Part of a small language model's weights.
Training: 127M tokens, 7770 steps.
Each number is 128 + 24 x the weight over its row's rms, rounded and kept within 0 to 255. Layers, rows and columns count from 0. Numbers have three digits each. The size before them is the row's rms in percent of the matrix's.

# layer 3 attention query, 160x160, rms 0.086, rows 63-71, columns 0-79
090:109143138117194147086156085136098085130124101144138157135128149076145170157112123111129144144151138119125179158137122103154142135112097137104103151137129118125135131108103107101156130121146144150143100118125103114156147153117132146096168130
095:098124148123128144090116114161108077109115112127131133144167139154101168128124146078082121096061114131128144111096124090158117131150121129152113117151171139109128143127109139139110087118147099115102118082146145142110130103141139177133112136
095:098116138147094089084115141170169091130111107102099164150115133141111158166133147125112101104121141100112111112114114103180069153161124134129137143151134106153164130141093132110103073131099123128103120080146108108122166110141155158134122129
104:129132121138156136137117144154134133149102119131115077122139112107090152144116142136150156111133140160135092155119143136148121099158145120178107127126071110167169095090110087144148100147154109131143177079145106167092142117122125121117155114
111:109125174148107155135171133108073099169118148112111099126147157190126168138123104101100107120146100137121133135156095128121093112153132120140099152118152109146142151093087116123128089139178104125113117088137133118117124140181130178109111145
101:132135171138118148137132173110156120154092161127134101134140119141142171117167127159119107130126115153124128093153122107166112115124135139187099148108090128146152125101126111147167098153142108134116119101185188148085126101086132114132155138
112:138132153150150137148123128144145143172135153099131104116104130127137171117144140169085118128114076129115089122138113113139084147140105117102073171099138083167162119085154110084153096131140119123126127081162170149121160111072157138134119118
094:132085104108111129112120149150129133105131132144140149134139103104150110117077121087177176164127172112107120128122151126113113113097108132070152107177093107116085122162154141102089138097147144124129142143067106143181179134153088139141116150
108:128103128111148143145141115151163138144154165161155095128072132090128124121145125127122126132098103140121141136133105140138133150126119131112076122170109143136140098114146125078145147158149139134139127141141144121173141128072169156151118125
# layer 3 attention key, 160x160, rms 0.0847, rows 63-70, columns 0-79
092:131133152092091118126140137126172150126105150143124117136146094100118081151099140101132136163140133100173108114135141147122096131122166099083109116131107114132091129117130181108101138157125131079117123162102162142134160096136067125110095127
103:089127124134100095140166102130132118142113111128134081139128156163122083144106107080167119146144166095104125163130131164078177112123131123180141107124125118103151142096117110086139144069127105118114099145119093095141124151148159133143137126
090:120111166114151163108140140138101137121167139117113136138147147146130137122164148130079156123120151122144137116137107108102152139120100145137143165137142146149103126168106154175104118128121108117164106130038149142135134150129107123119113160
100:171074119141115131124095092130130135133147147144128147132152129130118140110154133115128122123105154167117104117113162108167081140115080157123137139114149131150114143158164159127145158126113164146133154129134145124161100104116143120076136119
125:178086134128147147098118122108152139119140160136109155150143148094129115128146152149121131133108133113132136087111141091141085148103090140120142118134127138127132094195132166129139136125113144158124164120126172140139134108081121108086142114
120:179073101132143158110102105113147165097140163141134177132142145083159118107142169134117149137118152161136131121117151115148087177102085151124141117145121128138120085184153160133118130105093123165124158138106147142156147124098123124067116134
091:141077127122114145121089119105132140111136145114100176143130141132142140109142154138132121161131154131126115113163161135128106157116102119131170107129160122105130094140144173162114146095071117109142100122096107154161098172105132104103100133
087:111141110154119091129156099140113093144121136132124106139111121127121149114155107108134132130144117145114115151170094144098099136107130116113145097045149084145133110124162116096145118133128101153111108156094149131105086075112180106175135141
# layer 3 attention value, 160x160, rms 0.0823, rows 32-63, columns 0-79
080:089191157094150141118110117111130080169136130143135153118136081129141085125084097121139108134129116115146102137149086121093125101150108128112106126165115131114134132090129125157123151095201107143109117140153195164132125134116105094129118135
083:111096098170135139155124124094117120130150133107131152139115103134118102126136144120121166117094170098114119100136175133109114165125119106063119110140161128105110114162130118098140159148118095146118184144108126117110135134101127136134106100
082:142144149066139130099097121094180191102133144188155140143117092134136097128123146174151144128127125118119148145138098137131125131099064129102072121110077118109109131157112099109129150102146145105117147136098138144161159172108093143117131102
096:150125114125137150089112110136086101157151124102137137133134185131112133126129102137152119118185109135121137161152076125137121141124153116126089178123082143113119166126150110135144107088134134114107134105112135099117125138161124196128165116
076:124135100146112134113108146102111110091127135190103130172097139095108098118127157122116113145114155140126130096168196134121131157105122111094113143116125110126102095143158110087108134121078148113173136158133145114128126126094160145097120089
084:072121177129118132153143126183116121143160156115134086095171136131107196151122088130126128115116136100125140136115090117126132113131125138164117171145106117153171163102112137166125113176115136130124129088146151141050121159127125156141141166
077:113130104114111119137091151077100155088129148130135141133095092110139096093149150110148113147132140127126122130212181169108098141099141134077135109129134131096097087168137111107149170094124104141131138141116116143105140104131088114098134091
080:128217165147143128120139091133105063166121152130138094142136141128122105144131070168149100149134129111130130142140079118119099159145103143105073127146126130133163124102142117148135163117152127099102138141112167094112129150159108143144144141
097:089133131132103136173140102136196127131128116136105110074133088119104061137108149119130162123113150114121171125094115128093123172119159133140120097111165124126103135159171123152122108157113101102116131121105069138130072161107086108129169154
097:144110132122116136154142100113114139120119122170133166101126122125149128095130141126110152126126150147121187149111114135141137191124123130131098196129133126101127138123139138115127095140121139136132148150126106143133121129139124171097121101
105:143147100123140141160145144140096082154121158181134134148136126108127068090098155113160142119098095156110126091073133090099158120129089124100101109162100142102104142120182145071141102147130126143124136119135127136121117139135116087121097128
079:139109088130123146117123164107164111105163129163149139170105119111121126106099118145132072129134153135125136105186132139173145133140092145081165141157093131094118136099108116119152179081148119138144118091149119141155155157091145130130140085
082:169165127143145119127143133124106104163109181142125122121115129135101103143111101175133141139175124147131114151125096135144148127165094099119101147108107148157179155091129120131111099124177125098167130092138125141137132140141161138115118122
095:074116107100150127136106150114080130143127146104135156128184124108123146119095151126137135132108143125125174129091121114105141087114172146151125117150125135103078119124188121173140136104157139118125135110134126154110142088143107097159142132
091:129088118122116135104130144150158160090134094123123161147152087144143146136133134105130134138150124123126137121098163115143124163120102150117145129133170131131100150140115136096135152136101146130114096127135137120160161122131111122130114166
111:069098050072133158138130159148118130108153135151139130120145131107139122137144141101114126141149117131126124124144149130136124114105133113186120130119102131164115109175125108078146168139123124114106139112111129130104120150071147082070154147
103:113118122188125110134129108111112062141147164111124115118080135138137146131144125117141151133122152140131167135112168114132120198126110088102094146148172130143131109113139140111146094162094113152120131121120154107086133114142138142143125083
107:119112143099136147146118130144105087146133111089133132094147157119106085112107080119144136135149110118137130161113130091128112121122145130143095139131132128100102154164123106091146116128132133133127151182126174084088101092158110108090162122
091:118119160140136118166154154173144109173140142114130080080130150135143166143125137128113139117075126156141129118150118120130124113097128141167137114111081111158148111110103140139125103158136080154123134105119149112098086113120141110118158144
084:133111109184149130116161136088113169140114135100146156150137098132100098112102124163135174103152111126119100155125142156119163132144161120097135140115114145072082127124137140134150108116153102107183126107089118137165129093145142113148121086
083:123086128098101115124142158115148134106102084150146088111131104123110154112147171122127142133119154139136172113092213135151127129069152123108136123124155112136115112123099121130157101149131106147123114137098157121121128068136102109134107133
101:175166102091129151097147099145091194111127123130123159120106114143147106149144163122136176111158138133122133155116112157163144113125126103164110147112090124181163137140141133134138088130127204110133142215120100137174168117131155180100117162
093:143159138108107128085124126131123133098142096110121147142136156134091075120130131125151124118136099123130137116112138105150120104098089178117149097132110141133109125146142131098125127096101168132117132176133169093131115099129119151125134174
106:127131124129134132114149108183115122168138114062115098147138166152101174135150124131138161124131054128128126130101099115149147117135104118152107161083127150089151125124133143102150134137118135131094135099113146145076094143122115097117133171
085:075097155123126115115098125157116122111155100096118154086135172125143174116145134101137123124097119125142151085156163115119130111091129129131160107135170130115093127129136118134126107124109170148116152170157155144097127060154098113160122102
079:118122168102126100158129131167150146124076157154119113107138140122114145122102134155158152140164138145134105137073092124136168117148150139158113184134150102175129137106141111153135100184108140106146149111131125153096120116098139129126175137
094:132136139108135133134105159103128173100095144160110142118163127122149153105103172119132179123099112120119139101092150097153151061123141160095140057154098109117093105148141140162128148131127134134134131107112132150151163141136097127106136124
093:120109148137152148133162106146101121121093116126145124134147137114126154135139125105130089115161131143133116185128132151151143105143163115160111185134148165124139153082130103155129106128161115092144100082160110156129110137140168118120150110
086:171122101097137125161080138126122134127166146106111113126170188134146177107155131133126102149113097129112130124154072134118115117080104154135102118119092151166170109144127136081097130150103112116129112071168120091147081148111119148115094092
094:070135154133134138139089125134126090124131135107157082098156127128117184122124154128122132134087083129120128090081106126091163104131105154113141116125138133155102085125146122154110134147143128128099112044134123115105124119132086115139103159
088:105077096138110117139125134096074149104138093091124146111134149125129141109152149121128136134130137108137140106106175129141120152102145117098123146116185121125107107117143111105139126116095165152109155129115135137085147081160125125144124110
082:102108116134102128118097161082116133133171151130113132147110104094151135096116145127118121153131127132120108083168159109117131154102100148091143133089147161113128100122114134081163167100140124146136168132132149142126149088110083110113109088
# layer 3 attention output (transposed), 160x160, rms 0.0755, rows 32-63, columns 0-79
091:065080145107144140139134129106125196103129159154152111119107117109098150151138128154118093136106109168178147133121175128083129084051150152136148106112163128147110138129112111102124132141119109118119137133177159139147104154114131168095152141
093:166134115148146100139116120110114115112116124148103142125115159125141101134079136084140099132108110055125109163097137124168150116140113143136130169116104131104150149121146125151107095084161144190136126112132142141138146164167151088163109112
086:113145133137161125134092142119105114098132110109137125131097099154159155128092120056098135133123125163130091144128152150086115138120135135128128176114136159149133118107141158118132151151150125139125196095131149168109141137111090138167090139
103:084108122112098065130130164136160144114078141140144130086144109139134105133106113137106112176079116173178115153143096085177123152093141142140160104128148168120170113132126118098093159127127113123191129118123140148138136111134132121128115112
078:155179144168134143135122123141119088111148144118094149120118134120161082110088146118126126099150133096127092143126116150136147140194116113151097168168132113137119150149170167126140097103168137130113116148107129105137119146193130094170118104
091:120067111132087175095109129146148196175115117140147141176149114115098138139113151139140113135145137152085170126140129129136142124128133125131134072104109097136113076128108086125151125157134104128137140151147110106150136116111101156112134154
091:155147139139134092155134106109114079099115108139143123081114137135184120133119143079109114133107112107173088142114107143112092125145109136142130157121136158128133162116158144143131107112145116167117124107138126137140127168154144072178096137
090:107047114119137143112100144137125195129076141154127130137131121122105155150105134132114080140145135156160150132123171088109139085060145119137171095100136132129133111125106119118123141133144120136147143135144151137157133147110123157097154135
094:161098124135109135155103170129108136187124091119110100137167141087150148126134143110152121113150140083102149095136127178145159078136162144137102149152105144169126132105132134137146104133129138162110115154131135099139159125134104121125104137
103:181127113178091100141122134128168134116140125132123165115120141100140112108063124094117141154113113139115114138115098124154122130159154131132113156123112143139144131116161144130113142128143115149178149109159130121073142132142116093155085126
110:089136119114183162124133178083148132106182162138131123110128125100110104120116144163131131121114133097147151115138162143110146102130125173138117151157171107130131147154136133148057103113123149132114112138182170103170148164151111156118146098
089:089195159127154137159127118124109126086150153096140129112086096131144091127107125100088140114105099163171077183117128128146113124110115158150127149110152143131140138124116142128130112122141111149116164106089163165122131166120142130128138124
094:076112136106124139086113131142127197147128133123095110162116111143108133125147122160122100139129136159163138138151149109136156126066124125122148089148126118142135128117124129111130151119117133118147160168094149113124114129136127163080144136
097:109126093134146090139127162083136104132113126148181091087144152085132090096135128145145154153083122085137100119154122121143119114132160182147095151120127145132153149149146086110080110134119114122125113124200141085154118151133110134126108113
100:146172123153143116160132125138107061121151121134141135103112136113156110123116135088130154104134119108086109131127090158124122145174115125127108174123124133088132121144130150149106122131124130136134097088120106146137128124102136106166112105
110:103138158121141109086100136116116102141141121141151118103194105140131098150157180132151090140131160132100111164159128166131152160166107131128117135146118150125094116115164133133109113151133125135138123178085122119173089163177104128144122116
102:137119075152127109133130122115137137128124105177105164151127156159105113120074126134135084162136141067130097133097116093175142100135119120130120127149120109095130121116147158184109052076135146119162124127156138124135164148161129113121132100
112:096063099137110080120173165118134078124103167147138125096150122105126130139096150141131090135111121122169150137146128130154138145157142147130106136129155149079124109130157111117047158149123113135194082126158117109160122143172111124144119097
109:121115140124110164071118106127142158156125127109117155165130125155095159136139112149133155150172140149078140099138145132148141105148135122134113106124109086149092104140117093122215119142145132102103110172151094100118130118140105163112165151
090:116157117098147084160146137119107085115150146120072098099078140116171103110137087139134152143093099102188116132122110123182122154109137160104109152151125142116186189129127128133084138112104145164146114098109148139104174123129190100120104113
087:169168112150169120130126106123128069093144094117133146119107173142168142116151132134126181162108112058098112123105146134107109122172143143112104138150115126139103127138175136167098096136122113129128098147165076128103128162150112117142153089
104:159131150119103103100099133141134129139114091139122118129171145154110143112180171137108106135129148165102133112169107125148122185118116066103148129139097142138144105110133154101113186119105144069136150126111125141119093079151113108123116135
104:152133137136147121129160141146117060140096136124125106102152163113134186139148173119116132088153118134128151092131135147097119151154120103125139159122153116101101120161115134125083174139134118111125080094119113147154121108128136101161147096
109:110081099110140150130124125112162154141130124159125127113166126117098149191135144123154047117133136155131178128107148117117158159147113098102142084138123110079093127108105114169086162119098124166152092146126164146157164113112170135098151147
092:169127093159123108149166114111153069114095136119161160128145168137114129101097132108136159112153126101082125114130121132151127127209122127153095150119120117099117117160142091105140103123123117106134094094173089115147126119150110098161115124
087:109109110118095135117128144163125164169117111126131106159165112122088167123161130156135133141130139142147174101150141137122146107115174112122124080139124122140124095130152108128142141154107118103131141160120118103125124098111096175101132138
097:135158118102158139120139122108123111115153132102132098135112127106144145117181114146115194120113133086097142107127166144055121110132156137138128129128116118156129149158127093123104155149129125108038139130166124125111110128119110158178112121
103:066152121101096102155123151123152152113143137123167135106116082147136073119132081156134150153093118159190109136154088126171128131119132151137100097145140154146164129118146126118131112154110119110155131140138122099109138128113128139088135141
093:148136139145133159046126132153155136175109106120124137142126111128111138090107139113143133119169177146067123116156141111050105148159088140145161133107115117124096121134108130130170146133163133124114133168089117117139108148147099129159118150
103:114116104116162174126132135093137181153101120145155093135126138112127134139149121116142124116132149087106169112107145134051109082116142145119160084111136112140135139158102110157123117120125119154091123139171144130146131164072138167150137140
093:171155108139150052156134119122140082121098120143140140093125160136157096111099137094131132126107107069139099137121109128181140130190127114138098161126122140095156129137182123149100111104142127146142098118176124131143133138160153087172100111
090:155144138163158122146133104108134114080115124143139154083098165117160110131083138077111117129118097118127109154102134109113113122173124148148101174106128130105126159121160121147128121102138111169145116105155138138149114186151150091174106150